Part of a small language model's weights.
Size: 10 layers, 2 heads of 32, 0.821M parameters.
Training: a variant of Muon for these matrices, 10272 steps.
Each number is 128 + 24 x the weight over its row's rms, rounded and kept within 0 to 255. Layers, rows and columns count from 0. Numbers have three digits each. The size before them is the row's rms in percent of the matrix's.

# layer 3 MLP up, 128x64, rms 0.435, rows 61-127, columns 0-63
103:104116122075113089142122160164118138076118136148129119160149129127184119159147143100173143113106172095154147114167111092133115136147093113119114109137118097154138157171118120134127143124139144
107:111164186171114125143113139131165142104113128123158099144145132136148125086149117136133096157086089147122130156092121142107094156100117129112123147166081098145131119123093128152087151099126133
096:140152093121103113110117173164114124083150134151093111140186102104121079153115104146151097126151120129132090134143161111169134128101141147111147115162132167132115164116148151111164148111140113
099:172122162112084146118110112111103118160078097117128094126127136115109151141144133144127152133162096115141086114162171170141122110133177141133108082080151156161121111150128116129146125133133111
094:151127152139136156153157124129115083123090120117113122171131099177138172162098153130173123136123082125134188098153143127165111118091156126134109110133123107118127155169109151102131120145122133
111:155086148130183100120105120159107103146117084144098097116127123121116133114082085146075118106154109107147093132083126089157151102132151132126133141132118089093136135139136111108120129163131137
104:106126105146130060122169104107104118117118123087130145139134138181166174113109129140159125133142150120152126092138089108098122127140134149100145175117146147128114103169113108103120126085157136
111:167112127110124117147113105118082094161116136150088127165146142124121156109154122144159073126121085160092107123113090102119112101126121129144122140150161170147144117130125122061147139108154126
092:110130151190151049121121102140098156148130123105121136136102098104164106151109106119094123118103156132115134131142113144193156154105109102114126100151126124134108100112151108111147150138124111
110:125157151118133142164167058109115134124109108112130110181139163112118139112123083146098146167122102145139128141116148151107114117131125102129122138102129123120120141099136185134072112143078138
096:108121134125095138124159075117105117151115097130137119166147125135196126132154141146168126167144104123134132141104152135146129143075079114146117126080148110141090140149138158106112093161135137
102:157118120135146060137137135137158125131118143132121137113121120150121074090135114162125146112061145127117123132073155119097158097130147128095138079145120109108146129134142167176124106128106130
100:128143108109127103115160131095077133170096110172171114111121185113136134131143112106102106058135113124151140133139170138153107119167125102119118140123107103112124114094126128092148103131111138
095:106123152151126143114137123104116114136140159127125149111072157138128122066124121139127164131099100168154126136140146122169163143104126121164145115128103081121117119137143101106067127109164076
104:149108160141114086116157129108117111149114056104143120107129153123133130096117094094134117136112116179104100151072109173107109136129123125119085117119114103123125110168144148131148117125100166
105:089142126119121128142078140101134112125100150102150127122110133131137129085103118098160079112123107177131173165186114133133108125141122135138129145126120151143130163109110062164133132133090118
106:135142135165097118098133153130132131097135163160120088122129111122125088095098085114154109082120105121132147158171093123082148117127115137092154076121118114138168149092140114128136133124160102
093:098105136126117125145162135106116132129107111104155114065101151112140145091124087097103135145137117142130109147090162144132160129157131146123152135122087090126089143120074101136086171138153119
103:079149160154162137143128096127133086171140109116161115127142124089160098136119129156131133141121130094150131151078139112090088087116115109122113133102148100179145101105109149115146151108110125
099:122132158142156140117165116168135122135118157109101086127128131117094118108162090165109131146143146098085101156116106100142165104153126172113070126111119158088132167111104125133104132107146119
105:115153150126151075100142118141160137122143119144114144137142121165131164092128143160150154138175139127104110123165182154121120138113169115136137100118155161154141092137094082114101155150158124
116:138159084126133159129087102156128128140105122120163146176107143142094120183108083127169119157153128136090118096093145117099146121119128114099122130146142109117112122149171146116135110161091099
105:084107122159133156123168141175160134097139130122156134101124136097147076099074144119116141099139171149084125136124169125141134106128113131122127137100132129104164147123116148175107164142111107
098:122145116171120128152115136117134129117103108088125161166109122117147136124074143126191114149118105168146176144138125119145120179134135106148167094175138140134153130120171109125109136086132117
099:080111122105121149145134092103125146160105131136155121160091119092126093141134129131138133159133160166126099176127123106166131147127099135131093139095113118165134127152092110172139127196122126
089:101108120129143133197175113129131137129118110139083116123129138115171125108141159114121109120127115130096077098130164093135140166126191161129119090099133127159115126158128118126110132097159108
091:117148143126129117103117134104167087156128129116102111140161158128158135169108150151145104078140125164099140167113153078110071140119161078128122162126159152138102121134150123131116146104123137
089:114116089137137125145126135147119107161097123103138150104124168157163140137102131142095128103153145129097114127121121121193146092177156128146146154150130137108198118121117129173144147133086122
091:145122114112129175135113107119110112097130122133158165098117128115110101116122114114128113133106135178140106147134111191109127157153134133067133153143145154111100117068158119147098143103168100
096:098100131145150170142118093182134131116102136138125121108088144122075145171145155090142129087137153163143150147121113131134159167134127113118159107113134114149136159135134166122180093141109121
094:152112134096123101144133137085156141112086129115129124115125123126189077108103141082145156115100146116093157095167146164143115120144153123105148155156096150130096159116139117102164132136122149
110:137103116134080083137106157091156140139145125084114130116162102097109089106135130143101144113102133150151130142138119137191112152103102133093103105129108132127123147159111147132173085113119163
094:161101124124103100108123093122110110140157113106124130127113173132144137123110108128145112132164096150111094168125127137123132128115167160174151173149125106170108134183113163155131115139088174
092:149214112133125133102107086151126141173143099135109114137128165129141132080093075140108164104111120134126111163144139129114131134146127132124119147127131095127147111117141080130072122131138142
098:127144114171094109166085166121133106133108161137107142136125144101124141126125125122099145129160124086142151136117128122127161108115161175098133085134126103108131132121152096183126159148150192
106:124145198136141115079151138096088143151104140137115136124120101114137134155133180085122124120134122159142126119109172159110125114129087120119121194116138156103118146106079140108129123112120120
103:160140134076111145159123115049134157111107094161128126137141111125135167138163137144116153108133159126144120117130145150092147133101125144160151171113144145112170117136125121172152149101108156
102:113114106083120187086142133090096082098129152149118128111089163103128133151137149141086139139129130124129079159104132158125087122106127149111122097150132151120118107129118126133139168083138151
108:129135124148120139125128127151140141109176159152099121151155115158109139096149098121112107108188156094098145145143130158125116096121149100149145109141133126145168110044133144129091156114124124
095:139155103132153085078146155127107085141102100129097129118154108156124152120132115144106163113143107137115158136143175121107120120093082118131110072148129123092127122112149096157145110162169134
089:114100124142106119090150145105112122108147144129078151113143126117172132114139166204133138123143172140113129162094111100133139124131075151111167112132118127140104141147089134135144168099136150
094:110092105138104161113113127092132147165110178114154081146104176158128091114136152142082159149151138145118111140139095137143095129151110155100136098130149110128094137092141150105150137102137141
097:134107098154132093162137104136136148149120114167138158086128157080129126164163143099094132161118099129159157094089095112165121135136124138131131164154098163158105111124110131110096127146096128
088:131131148101109070153104121142114141144097111127120127174113121109139116124137164180166130121093097133133109145116133157109177132162165134120146137172155121099150141149150128152182122085130124
104:129121139118167144141136123124156134137067166136141171140150136122090151161135155120162097108150111136142109101128121140162140075120125116129105109123153109141162095113065098127116143149175137
108:145095170154134098130100126157127148119132107137122100127125150177087121141078115108133142150130152102113127133118079182110136113124091121138145136165146140141144119179156110133159110095116171
102:103107150126099136134169169133179150145125121092142105122136095148105146112068127149149139113116170153123146173150122092162115165086102123129106104127109125139143133138103119134133115172157149
099:091152137142139128133104167107110100125124132167099121135123158114145123178155108112116086107174126156090129098105148161116128110097086163123122167096144097141148122114095134162147142116152098
113:155147093112109072173122117055142139141106142119146120091124115120111109129117118143185119119142130115146101087097119125142152124114093118102142134156144113093119151141094124100153149111138167
102:106127115124141166080135127167089099094150138137095105147145120114116119142149155130129145134161124079106155120127181114154126144137122141137139139179176092168131163147122125084150124147154137
099:152125133160117123119130112152122125149159107181123118103171108163122126106125207129106096144094156151144081109140158108145138118125156155129110118120090140133102129141106126135143095145181141
095:173159133122132122165112130107163128105144130109139140127158150114131172130155135169074092148170143124077090108102116094113123133102140143113110125115113147148110147099077110128114153160105123
099:091139140130176159150097091142142147127104142150157111091088142152137088095174150124139118117133098115171123140154136081140127111086128141123165094110124131154125079121102140118140121121132161
110:111152132086109174166111102124118078136104162132157147113151111093108141162149121114104119112139136140139169104104133140099093138091098093143131140157111120106132107109122133193113151120094122
099:156141159132097122123162109101077119094105134152148136073113125154123150124146136149091124103129150133100090111141115114066118172132106153111155089164100110102126115127151148099115114148130121
093:117115155163144122163097116136126109119117137141133156167117185172140118130158118108106136113123133104136137112110150178155163124118139146124109087122113159163110147127145150136065112085158091
104:128172121176110109078138117141160154116138131111102150133141165130126113152116114141157160151166147084113124120145119155086121127152131119107103141147147144180121165143149118108161178140094146
095:127134134096109087126109096085122136128144116141130156118127136097098090128145108183164149109137125119154118162163096082155150102084099138118136109131108109105142153093144100154135077139137133
116:077123141138165090135121142109152125154150099160135146099115098120144122118128170171153116106074116081161129124138130149137114141172177117120098130088127153154147113149135113110106167120128122
089:083137141157098150127116183142130165142135171120108140134119159142095159148160113153169177107104176123154121132123073129138105158117138133125116114178140126129108143134111157128108143139150112
095:146148143158115095137116146161117133108116156098122150158103174108174139180155123110121135127139123166162112130142153126150129163163127122137134081151115153088131103128117143105180137129123179
093:142124122116127138101140048150113116129176125101135141145086133150136103112152116119111148132111148092129179113168086112167129129112138139115093071116147118155143124136129146134114131163157101
107:139122159126122125144087128150177168147121083130118162122171165113105139097165172128156105110122143120106118145144109148119130131122163123090127121148173127100101111127173165087129144144155128
105:146158115185133071121151131113136132121117079133115169173093136112107122142132103131154165152093119119099151125100104138103120130145145118126128127129090139127130129123156080081084156147111114
094:155129116120121120095058163160143130137094126117092113164116143125131124101143131123096092111103138133126142112115110101134169152128173158120142135100113132140180142131124063112117147132104091
105:110145186134103113124085089135134152147123153101186086116142147116134141108137157149122117124153150111117112150150155116140136139128142137140094109112134120129149132140128141135185108197078135
103:145107157152133134106140079151105124181137132143111102117133123188126131129110096132129125138106163091153137129140103156126130083122127099130146105125143139185077128173104121116162131138107166
# layer 3 MLP down (transposed), 128x64, rms 0.578, rows 61-127, columns 0-63
104:126106111141126137164107096098115125097109118078130164143175157107149111141127118135136111195096117183126116151114115131103148125133133124122100143143067149144100116106169123159143139113116111
104:117137129156117140115115126094094149123122149127112143114113133146096122158100122166076099136142142092129132124177107132135097130105164133167109147155096116082174127115140060127154149110133100
096:100106108150083148130108151108167128148100121108145110133123092113172150105164166161119126122140149126124132094137112125136091182147096141100116154130122125112117109161136147113141081154142071
108:140111113134172162149115141127154113121134132105169099096126130121139125175134095166161108159148126135101146127111148115144104160100088103161078113128102123144137090088172146112162133114107151
095:154111135141112115098100136186112151161122103143113108145148129143111086143099123148091063143160128176082131158122104126129135121135163093137112164136106102146131113147110131158089144112132112
109:160131115141125120141177113125165171145132156132135150071109121115159078111141098117079157094137135156111144093112126117117140119139128106145109103114113129153146136146121136166088094132072135
101:168139163146093114140129137125122154119173115118096148161129089136079193104138117145158174123157153159151116107132136138137138126151168132121132158127159155121158145159143156149104121106119148
103:119120126106143159137135121094153127110171175144173175104151089124146145094126145145124174165155106141150121135143139084126114119182109124131136086138131154135106110101094159138100122125112103
099:135154143141110145121151132159147154106128113129193132113120141094202123121136115113097123116155118133116156146109123151119174131148156131107165096084102163140116112119123110160087154108096134
098:167098149101133140126120198146141100149154151089104122117136118162138135140124151107150155125138111122122096113114149094144168107178115138114149095140127134132117140187148109111177132115155150
090:153117161135106122133143142135132160141154123152092128127127139110123138117156154132119110103135124130135089097116129134169160073178107162150102108122101116131201096099099139152104100093134153
100:111142122150134143168135171145129082123154148136143127149136134136128192149118107095122099121158056145105144120103118126123120130148140127141130188115120107125140121136150100119122171096174160
091:098110108104115122147126160122191133140176156123144085136145120131187155104123112140186134131132129157155118105160123103134116138088134131120095112125112101119109180119096136152090132120136127
100:167177135152121143094149159118120107112157117115130068126137160154153119135141096132128133096113116085152129125140143186098146127093163127140104112101157142150153118120148120146171101148163125
102:091167118140135161157094099147149156156107184146148098180153082159128143138120154129159114095148115116129129117126151142173109145122123118146160139181131141135123138145119135140099133130132085
105:138143121171141098096157142160134139130132139117129132210084108118128137166166116147142148110105099119120095102139126113114109133096114143098103107130120146094097110127126185119132088119155115
096:112159111146112121161115088144115106110084194120118123192096097106118164173118124149143123155153138104102089104109125146113135125128137118138126098149118139110130162131136144134087152149110155
093:136146142118179136138075126120102151098153136122127161145129141120120132153129155110142122117167153179126097128131077101117099131117172128134086123151120130176155131090158099104160112091126112
103:136161114112103068133134116141114137125145107147108135142098125139118150134117115142121121096194108142105144160105098142175132165130145087135121122143138125106150187092163162165125118144153147
100:125078107139108116154100139122115134123128095125145121088170135108144156086107110125102142125145151131168145095152128153148100177103141158125127107091160152141141159127071149081151122127120116
099:141101131102126115109087152101155116104141126121108123121121102119150127116129113115109089129095157130103125086133163121160122091134073141104089150177128144129124177109151136152123130145114059
102:148091081147136153125122153161114083115147136138128102101165128147138146102093181147102112136112146088145132130159136145169116163124142133127135157114141085131141101114092105120137131098171167
108:147141137172117142141178091142145162154119128114139198168124152175102150172076137118134134147143099134119143103115120121094125136111171127124143143105149133154109096132131136103154128111106139
099:131113117123122120120129096107115137147151156124131157125128131191071138138116169111120120142154136124158091167111138097117121096124077131133081102063100125147136110096093153115136121110146130
101:144147142118140077122155146122107115077147111124096112126146093139099144101172111140142140129107161161146140136080131150118144145142151140155108113147187114138131141118155143078140076153114144
092:106147129136120079139105087125137163113114132159147121089099122113121107122094132146131129153116156121177140093087125176158116086117108138082127152145132113122149116086116129116175128152121171
094:122153129125131140140126165145111139150153150131138109145143126131099118146173131153117140101154198116123112140181166105135102134149089135095131197104104085113125116110140139132132167142097137
090:116171158175156158090114178120109116138136109121130148096146152135111166142136084157103111136147133124144098136163110133135100115075155131135092135141171153147134116121160129100124092150153138
093:136097153090154111127131096103152116160126162101111073121145090150093135138144093097155130119172163111120132087128089127100105085111134122131122129140120131118114115191145125137096120155123118
098:140130079177105157106065178123176118120132158117139138116150105112122155102104096118105112139125125110100157085119121149105122156145129098142139139154159148120155141158162098146116140125145111
102:149176128167106141131118122112102147121136138170097107139132135159127094097133112134102150146154133124103106116133127161096105130093148169164149153073171118144154179126110108142096158148139134
102:126142118139139155103141110162110106141115108105127158126131176091121116110171149144111108129176133144095187096115143123107185106111164148156145134152140148148098108100178118112107133133124144
097:104166146142109162101140143150118119154178155143121122122107134107138099090118104162106085111173112087127127127130149129165090128155143116150100104168099146159140138126138096113134123072131112
093:107110095119102109137130166101146124181142147125117100170141141105164118130107109095142137130156145056148098137092100123139123113138147128144127149110140147172104136128143157093102091112130168
105:142164122134131137078143046126145126151143141131115142119116115136140126135147132090132110126062133160089140120128129121092101088137092100152099153140166109136112116129130120091117141155106097
103:149150126118128140161125095169167108120160171164138121123127144164121120126147190133158133132132110146075119110155121134145102131111092135086142089143109123121125106151116128131097132183146171
109:101114132125148116147116121145155096126160155105145157163133111128123068147122147173167146142137173121136128126127149149137136133187135113081171137145124148178116126079132130094116142114118101
097:162103105134084123122137101159126112110114134112119135137104115148105129124176085173138102117108144099078129125144136136103123133185161100110130150114113166145163162137100120095163108159131103
114:159128113138132144093124090157124113147100176077155140155121152129111153175112119136139089125108105134093153123124120112123120118108084104053128107150112133112097096145121164137116131143143143
098:134158127100115160110117106146133117108137133099127124131087113189110102185142107117159143128146145117136095113125150131109106146143121185144152153106129124144123141145127091198116151173149128
092:155115108173136168130142130117124123147108126149146132128143150147140115131141145097136180115163066120128152111080087158152172127133154135158148161150127166101152119166128121116125130123081108
096:111121122150093100127139102111131147115092139122099096133159161135138090148107172159157097113107147149124175121108143112156182173145131084156164160139137145126138117164121143139137108128162121
102:129123105098138056129179142131154142151107137101109087125096106147105174141142125133151158093156127111090133142145130131132127109149075115124110088114118165110132142133105112119154170124122153
096:146139202131154148133154154117146156143157128155153110126140129114122131123156103128131065107167071137107131084135092129126120161108140124128127144091144137158101130129099099147122122124176131
100:099100099118112102118126177141141108061147114169103131144096145153181125124123132174126111114151119120164120153135140088106153133117081096150110123153153117153116143104140107148094136129141125
107:121146104089153134105101147113090147114129093124138129100116109120160121128177086158080131119133112091117140164100111123178126087132124124139163135128101136166138140114126112135095194116144118
106:141172100117137099119123115118112113148132124174094154107120103157106148110137121137116133144109117090148072097124117171086151094115109127129122149141107169114145131148090124072100109111109093
099:108159174114133122173105114090125119159158140109152161144173116116140154116107121135179147120125130112160130144165090120120132133074125093138135135162150158107092134146139107156112099112097149
112:134101152144157170126106112131103123153148119123118147158136173117142135149118111133114143123151110148102132129103124163089149118116159150169142136094150146146126094139183144127109118135218121
103:129118100076136091100152151131130138134117123092139143042093132145134155099122163086125139126142140140111086129153091105129131158107148094160101136116149147107124124142158120155115104124141143
105:079109104106135111137117160118163184182120119111136152137145120126124132134102113128116131107172173101117124142121139139090118159118140153158120137147097118150164175094151121101080136100126140
100:065106158115093111128135112133093088131099142116117098103126153139169140104089124107139143161085140134153137137131160159107126150100100130150106135110169105129155116110150100151112081097124137
093:109149115115117175121142151126128128186120139123110136126142095192141115142116085129135137151125144130101108134117135122127161139158106123116167081177111159124094112145125162148094123141105184
106:109167101139126086109098156092121149105136120105108127143157086141140115131112120107119163080139144114171101086171137117127099103136140150106142145150085096136096141136152166090128138117114102
096:133138144090103149145132161138118107186106142092085128111112130140121115122113114149084105124076168097090090153115154163119129121109094131125126144102118140144128112125092085149143135164158115
099:125120120125120125137164139113064113133121092153131146161162081144124158103138132111131142096150103162088140183155114134124129141177150124110147097122106168139123110105133135128128130096152181
100:130087146119155156143105112164142115154138130128156084130119119116115158099131076099114126154104135112114110157134118116139146096139065137175131112128135145093147081128123122124108111078113176
093:159161100133081160119104118120116071107119130143109092163089111127100119144156135111128109157131132118089133120090129144141123120165080146159122129155109145185149151116126102168123142136103124
104:147119100133124140140126168113104103127083166123101118133117136150133153174076124150168147123108137113157142141098150159184156166142126111153114098115120118109108065125109109125163126139140146
100:175118146116119128146142080138114145108121094168124143116163128116178110136139115134141075145164080123128160096123130126105139123149096136097107115109107102170113144172164144134145121119150166
105:114124131119108136142151121083121151098173129144100074108151121104099121113095112186082189142101123138094123129150102161154121109137151150141153157140132150156152149113108110126113145126112122
098:134153172165110134122115133143092139117133147145115096105138092108136149141082102128200144112135115149142167142086102113138098135108110124123136145156123174099128098129141139089140122113077108
104:111138122097122098089120111152105138180137142155135154112142100108153099118091106154112147147134120116159092094147122091096120159083094177160141119112129127129164155149144139091097104130117131
105:153104142107128158151095139165158125164159131089150086127112063095142102143131134132099105114121144120112148095142174152183095113135140156155094131108136150101131132134127136158134124139143145
091:111143107114132117114142163169151146121141124121123151100178133147138162132129103129131137091132125108131157087095085125132109169109149098183173125101100132110133104138105102091116094172113144
101:179143133108138121144132149137089103104164111128083124150152106196141122113097129108150137125137122121159117088128136140107120093108146120110156148163096165165108123125110131096124157100167158
106:157151120149152117116177149127140136094163129087106089122127141099125107095115125098095132097163138093124101151157130144160127138070163127124126130112135103093112111144136128083123146124104078
# layer 3 MLP gate, 128x64, rms 0.417, rows 62-127, columns 0-63
099:112104136080102139132125102130093162171119146139139136135135127176140127111132147133143098102166164144138158126096136155185163095113127098139134144065155121093129157092120149134149134117132131
092:090144130140128141096106140181134158083153134076093103143157131140073132127159134106092144148129154096116079150131128106152140155148141141114131129130107116147154142136082125136142130098096103
105:154141121152116079115127104124124103172137146110121091134117098144162121138093163075128121135145133147127135115111124151124131154106093119159104112076125096137146092181132188124139138150156125
095:137123103116145151076099121164137089078123099096114114095171138124115095173145135115145129155149134150160141152118131119123169122140094085132117152134182146137134108088147139128129090136140140
110:088131090131101082114118148123114164103127134118099178143137131137126142128121138149124105128148126132083140148189165116179152128148133153119102110163124104069109158107145106109132136151143114
101:132137124123143110153161056103108164180137140126102125140156140182131109149147138141120118131130149111147097178190126167123150101089136120138113143140116156139124110102119126156113145156127119
100:122135154088134158123145109144090151123100104181125139140147149129121128139166126125126089132086107104089166134106171113129147118145137173113124181136108119151095105125137137129175114152150088
098:103117126127119136119101168152118095157149142160163102153135127135133146162100126112086135144114120110108122119144140135132191108096096115131129104131100148109124047114143126183100123133148145
090:117152172128105122157156109131127086108101131143138159110109131174132097111106119167120123127149127047157151128121115080129150169125113157156148130150147129119106093140158117137091107123128120
101:117136125098132145112109140164141095110168160138136169130117172120075110110120120094152149126167148121072162118081135145117112111151136142108106132086139108123123137097156140135173158115155122
106:130164159107150117139148133150171146137101167117118133153133175108080108129130168122108137126138167092062152088103140131113089120138131134122128136120153120148172133099098094136111142105125108
104:121093142142098140150176087145130102140142109155133110138117184098097105156138124126137091153124133111074118134119123139121095118128146143135122184099160093122151105142173115124160153142150101
094:131070155132134117175091134140140094155121126123123141147126170150150130087125156159115114139120106113155112140122136152081151148134156113089130151107106151069132136137141158146082101124110158
107:146103143131092123142130141150140091095123142098111084101112123131142158112149094100151113131175143070121150152115123162144115092095135158100116090098091076109125107118116136110158108135131123
104:161182146157118143095135128126152125117134178118105137121163112097140145096138144148064116132115118129076147138124145131101114115116111132180089110078132151126142131109139133173127132136107094
095:133155096135111131127112170131134123131131110123130141137103201181117115082104131112110093076128117169131106105140152130112110137109078125119116119136124123100187135099129094141119161103131128
098:110108140171145127153134142108102118106139170151133108145153112128102094138113171124132108112125146163108143078133144141104127142173135135165088133105091133110083118131126102064119164112098132
106:114126136185127150117105127138148147126132134076122143150122145108125099141092151142111133146130134111150129106100106138103174127145147167103128148076125153149124085089119154109156143087080089
105:125150135143152102156146088179140088136094173100107121151124128122130095140110111106118118120119146161077155121085116148165126122138128147124093133149117156094128153125182141146161137105141093
104:103126143191124134127140140110152148137115170142128121103122178118132089166187130137129096127130101091111115102135133139148181108093131121137093162143159111130119099092170116117134112126114120
106:130117156104114116137180111093096115101175152108133094109131125111118133116136151142111174113098165129166175153178144144151129141143105109135127116117104103145113080147116148171118134112131157
101:107102135124113139121151134109139100087122136127124118153106171156106119140123200150141091144130145114071162126088128144111148108106108173157111133160113142190126105145109131142118133137120101
103:152100142089119135112120148158090118105167135161116078112124135132144129098181129102093137089143147074136105134119123130172129103137156149132099140092108101114134112091133138149133167165127130
106:124129099137128101090100096109079165109122100143098131077106144144124111159172097113160109152119157162101126137149134170158130116151143088139096162107125129126125146135140075143121140127153126
100:129123129142129161119147128114136091116110150134149088156090133153121113137152107125129102147087114127143121101128145133126127161120147109216095138090147124138140104175157147122119106131089074
106:158119141155147155153130090157127139178148133137101139143063127174119142090155111118140099116163128100132120120127109134129174126138104167109081121140139117123126070105109135138116087129131141
086:103127114107117086159130124160098150167102091122119117120122126183149154106118149130091109149146160097148162139164131172134137125155160109126124121164154131116139097146130154148119093136068120
092:100112152114114156110119136154139119134151164134117142155127117129085086117120148171125100111083115156159107138136136162113129144165157167123117158105126153141116082151138138148138195084124118
103:137134082139149117150124156162119158103147166155113111116163171124110151153167164105107058151108116096108128117126136116122129102139163153137120152169139089128131131111169110125141125128165125
105:178106121103096109134105166131156140125118132115127096110152104086145070140132094101138103071105123092093153120101124144159124137142137146134127143091099114103132125131159127125128142072111106
100:138136134140152109132147099131132113118116152108132137164125123114109128117166162145116170162158153131065086156145149125131144138144119119151140175092121129085146129135176122164118099125078086
101:143182122086113100117153112113117159137104117144136142075137153115113108107131137105170116116133128118153110109137090160104162147169110151150128147117120105162159155115135077106125171142089116
097:150126145115144098104091108161176114141119107137136090133119140122097089115119105137114151120149118122093107165148117139162125097108166097136142153155164096104142132092127084141174145132143175
092:141060143140118121114087100102112099096075140121134156175114097124131100115125132142147148126132162134105132157159131159141134090111103110145127142175119132100119100137094088150143140138102103
106:154175089118109072131119105115137083159102164134088131126144123125110173111176161166113134126131134167116099148126142108077116105117138156128157110133110116146136150126149117130144126132167103
106:152145103145104126081150159141100127139130142121104169143134116137127150158145173122129141139149115072161155134123141161133140129138080162138135116095124099085139151085094149111118111093171144
108:141096144113085099121139112141130104161139101112152147141109105125146120106126126133155171131127121092097165128146158076132146177164149106133122179075138113157128139132079138123107118154127107
104:126075097125172157141122120143144134171136131135102141159118118142125124125099131141120169109114155120134165122159119149178149109146141103175112144125128112117142100155168146165136176129072142
095:131122109161131128098128129137112115158095104142156111118117162178133133199154148156100149141141139090106156127127139154130122163138103126085118137097111153155127194140133162099122142123143150
093:164114143102099126101129121103112109144163131119138144095113136132163175099145135144117116172122150119154125139108144135069108125139121132117123084078128109165129123103088127108114171121107185
106:163125142095163086119112123141072137137136168168134142120088117116119157125121143116147111102135156124157110122143123134093121159107157103135087147121074083153160117120123121172150156135102134
100:150127125075087147151109167130136113143154100113166106155128095167129103107096121131096103127159134121139148103153151169134118092150151111140090096097124117111177115113117170123153144136137108
092:131152164119115129181152161142123117133101119138177118122141113113080089120153142144125129146137149149182099139130167159138152143153127149160136130136111090156145089128109096159147172096133116
101:106139111132148121141130110162129161128121098095101073135110138130124129096170140166113133125133132145117162121119107170138089144155121139143114172122054140127142117105169141138164136111180116
100:128127125105095141135131155136142165143136121107092142081108130152114107094134087150115071133134121064091108163136093093149129157112144117154122110141127134156110150127124159104169161130117156
104:173126124099131076161137138078113116117098119112100155133138103134126155147152114105152105125119116121134091107137155170115155128131111164111146136150105097098120090181105112115114114073149130
096:119145123118108116153143145083129096101137157159114127164159158149160104115116119142109082130158142103092166165129125168162117108092145160113112134101128102137156085142096114122169128129156118
105:156139141107077119143125126153138101131115137151095124126113144128144128123101113107136099103156132105113161162143108172165120118131099115100132147150168132098176098101107155203135135116163139
102:074146138098113129137189134125169133143111170118130117149071127110119118117113117100106138146110109127112131138131141124132119111114126098130169122088135063117122102103112180168153107117109129
101:131128133135117097178150148138123157145123121121115122194145109117093094147113129088133128130096144117102140160104155188160140146112136158146109142064110137127176150145141125151131136108147109
100:142149142143174084148140104109067115156130128117134141123149181092100122138121123144133143126095080145139133162142112171116140125138130118163072120123147146091139147129153155105151149091140137
095:084127116135150136144075152147137135126079141113118070114152126116139112112161148148121119128102092121129158157133135110137126149097161095152147117133137100129160138128086093093105156113135069
099:151134159112103134129093095119126112094111137142105085084159138095164118094150127103099077149134106096115139144119140134135110085107148135134156145118074168103104101106118139127122130131164155
097:086119134125133142125136126136190159125136097114111099113124093098112083097110111092121147136076109153149173130078137099117128136134095105118097180123120116118131092124120161106149123128141108
093:099139107120103092165094115124105128112157109164110120143115130133152108114105149124114090103117115154067129141101136119097198154148172122122121115136125076090126146126131124142128100088130126
103:149153153133166121102130089164123098144100114148139134068123124189120122157098141111133118149128128146129118124086131158139165112130109145124133152150098123086102103180094111125144092157122131
103:108116079108106084115133159135160119148084144134148161107111130086162118122103105109120083139115139124133092123135115120170165154137106184127153137142145107147109124124093111112132167151167139
099:174108111125077112144143110170128131101127130104118141126127168179161098116108142089124137154156098138079113124126134120124154105101089132143133156151137084137103118117146143141160103176103133
087:175103141117111154135152107142124147132111101146156091144100135143168113105120116142137152189141113114152128115139140120145173131195097114139108086121107117134128126162124112088152165106109155
107:098153159151123127143128122137131154142068136154132177138102115128100075154146119126095141105101146128150155120139127168069158127129151135146119174136126112163132162095110111086145126120130144
095:124098135114085084136151119165104141120070094096134143169150147157118135131109111163122128115132137141146149145131135146138136180117132162118087071117169121140140135114161148131161151119096111
098:123153140084109127136094144135144111118112162129119131121146082147131086134125119111114119150136095129143118125146127119106169134101157133180078143137073148112160119175120113115094134121162184
109:155097113096148138147143128114170090070169156119135093110132117126165129122121131176126120134097171103115142161127120145112089142134120128144082142111119098126115143121147101174167107110128095
087:100111135125087101110051153170172161116114118105104138130140135139166158111135132133090122104122120122130150095096162121120118151143125185127156159103118135136159159104118099129124107146121139
104:118127108059130115095126142097139121123133155167108127115105160102108144121152144151132116143138141082149135115097135181112100073147091166123088127110112173142114113122131149133166131112146136
100:138083123138105121112105087154129150091136132157112127163113158146129153139158134120144115114143158119124118146163119119150180166117103139109137142136160135113091122053130171107145090162114136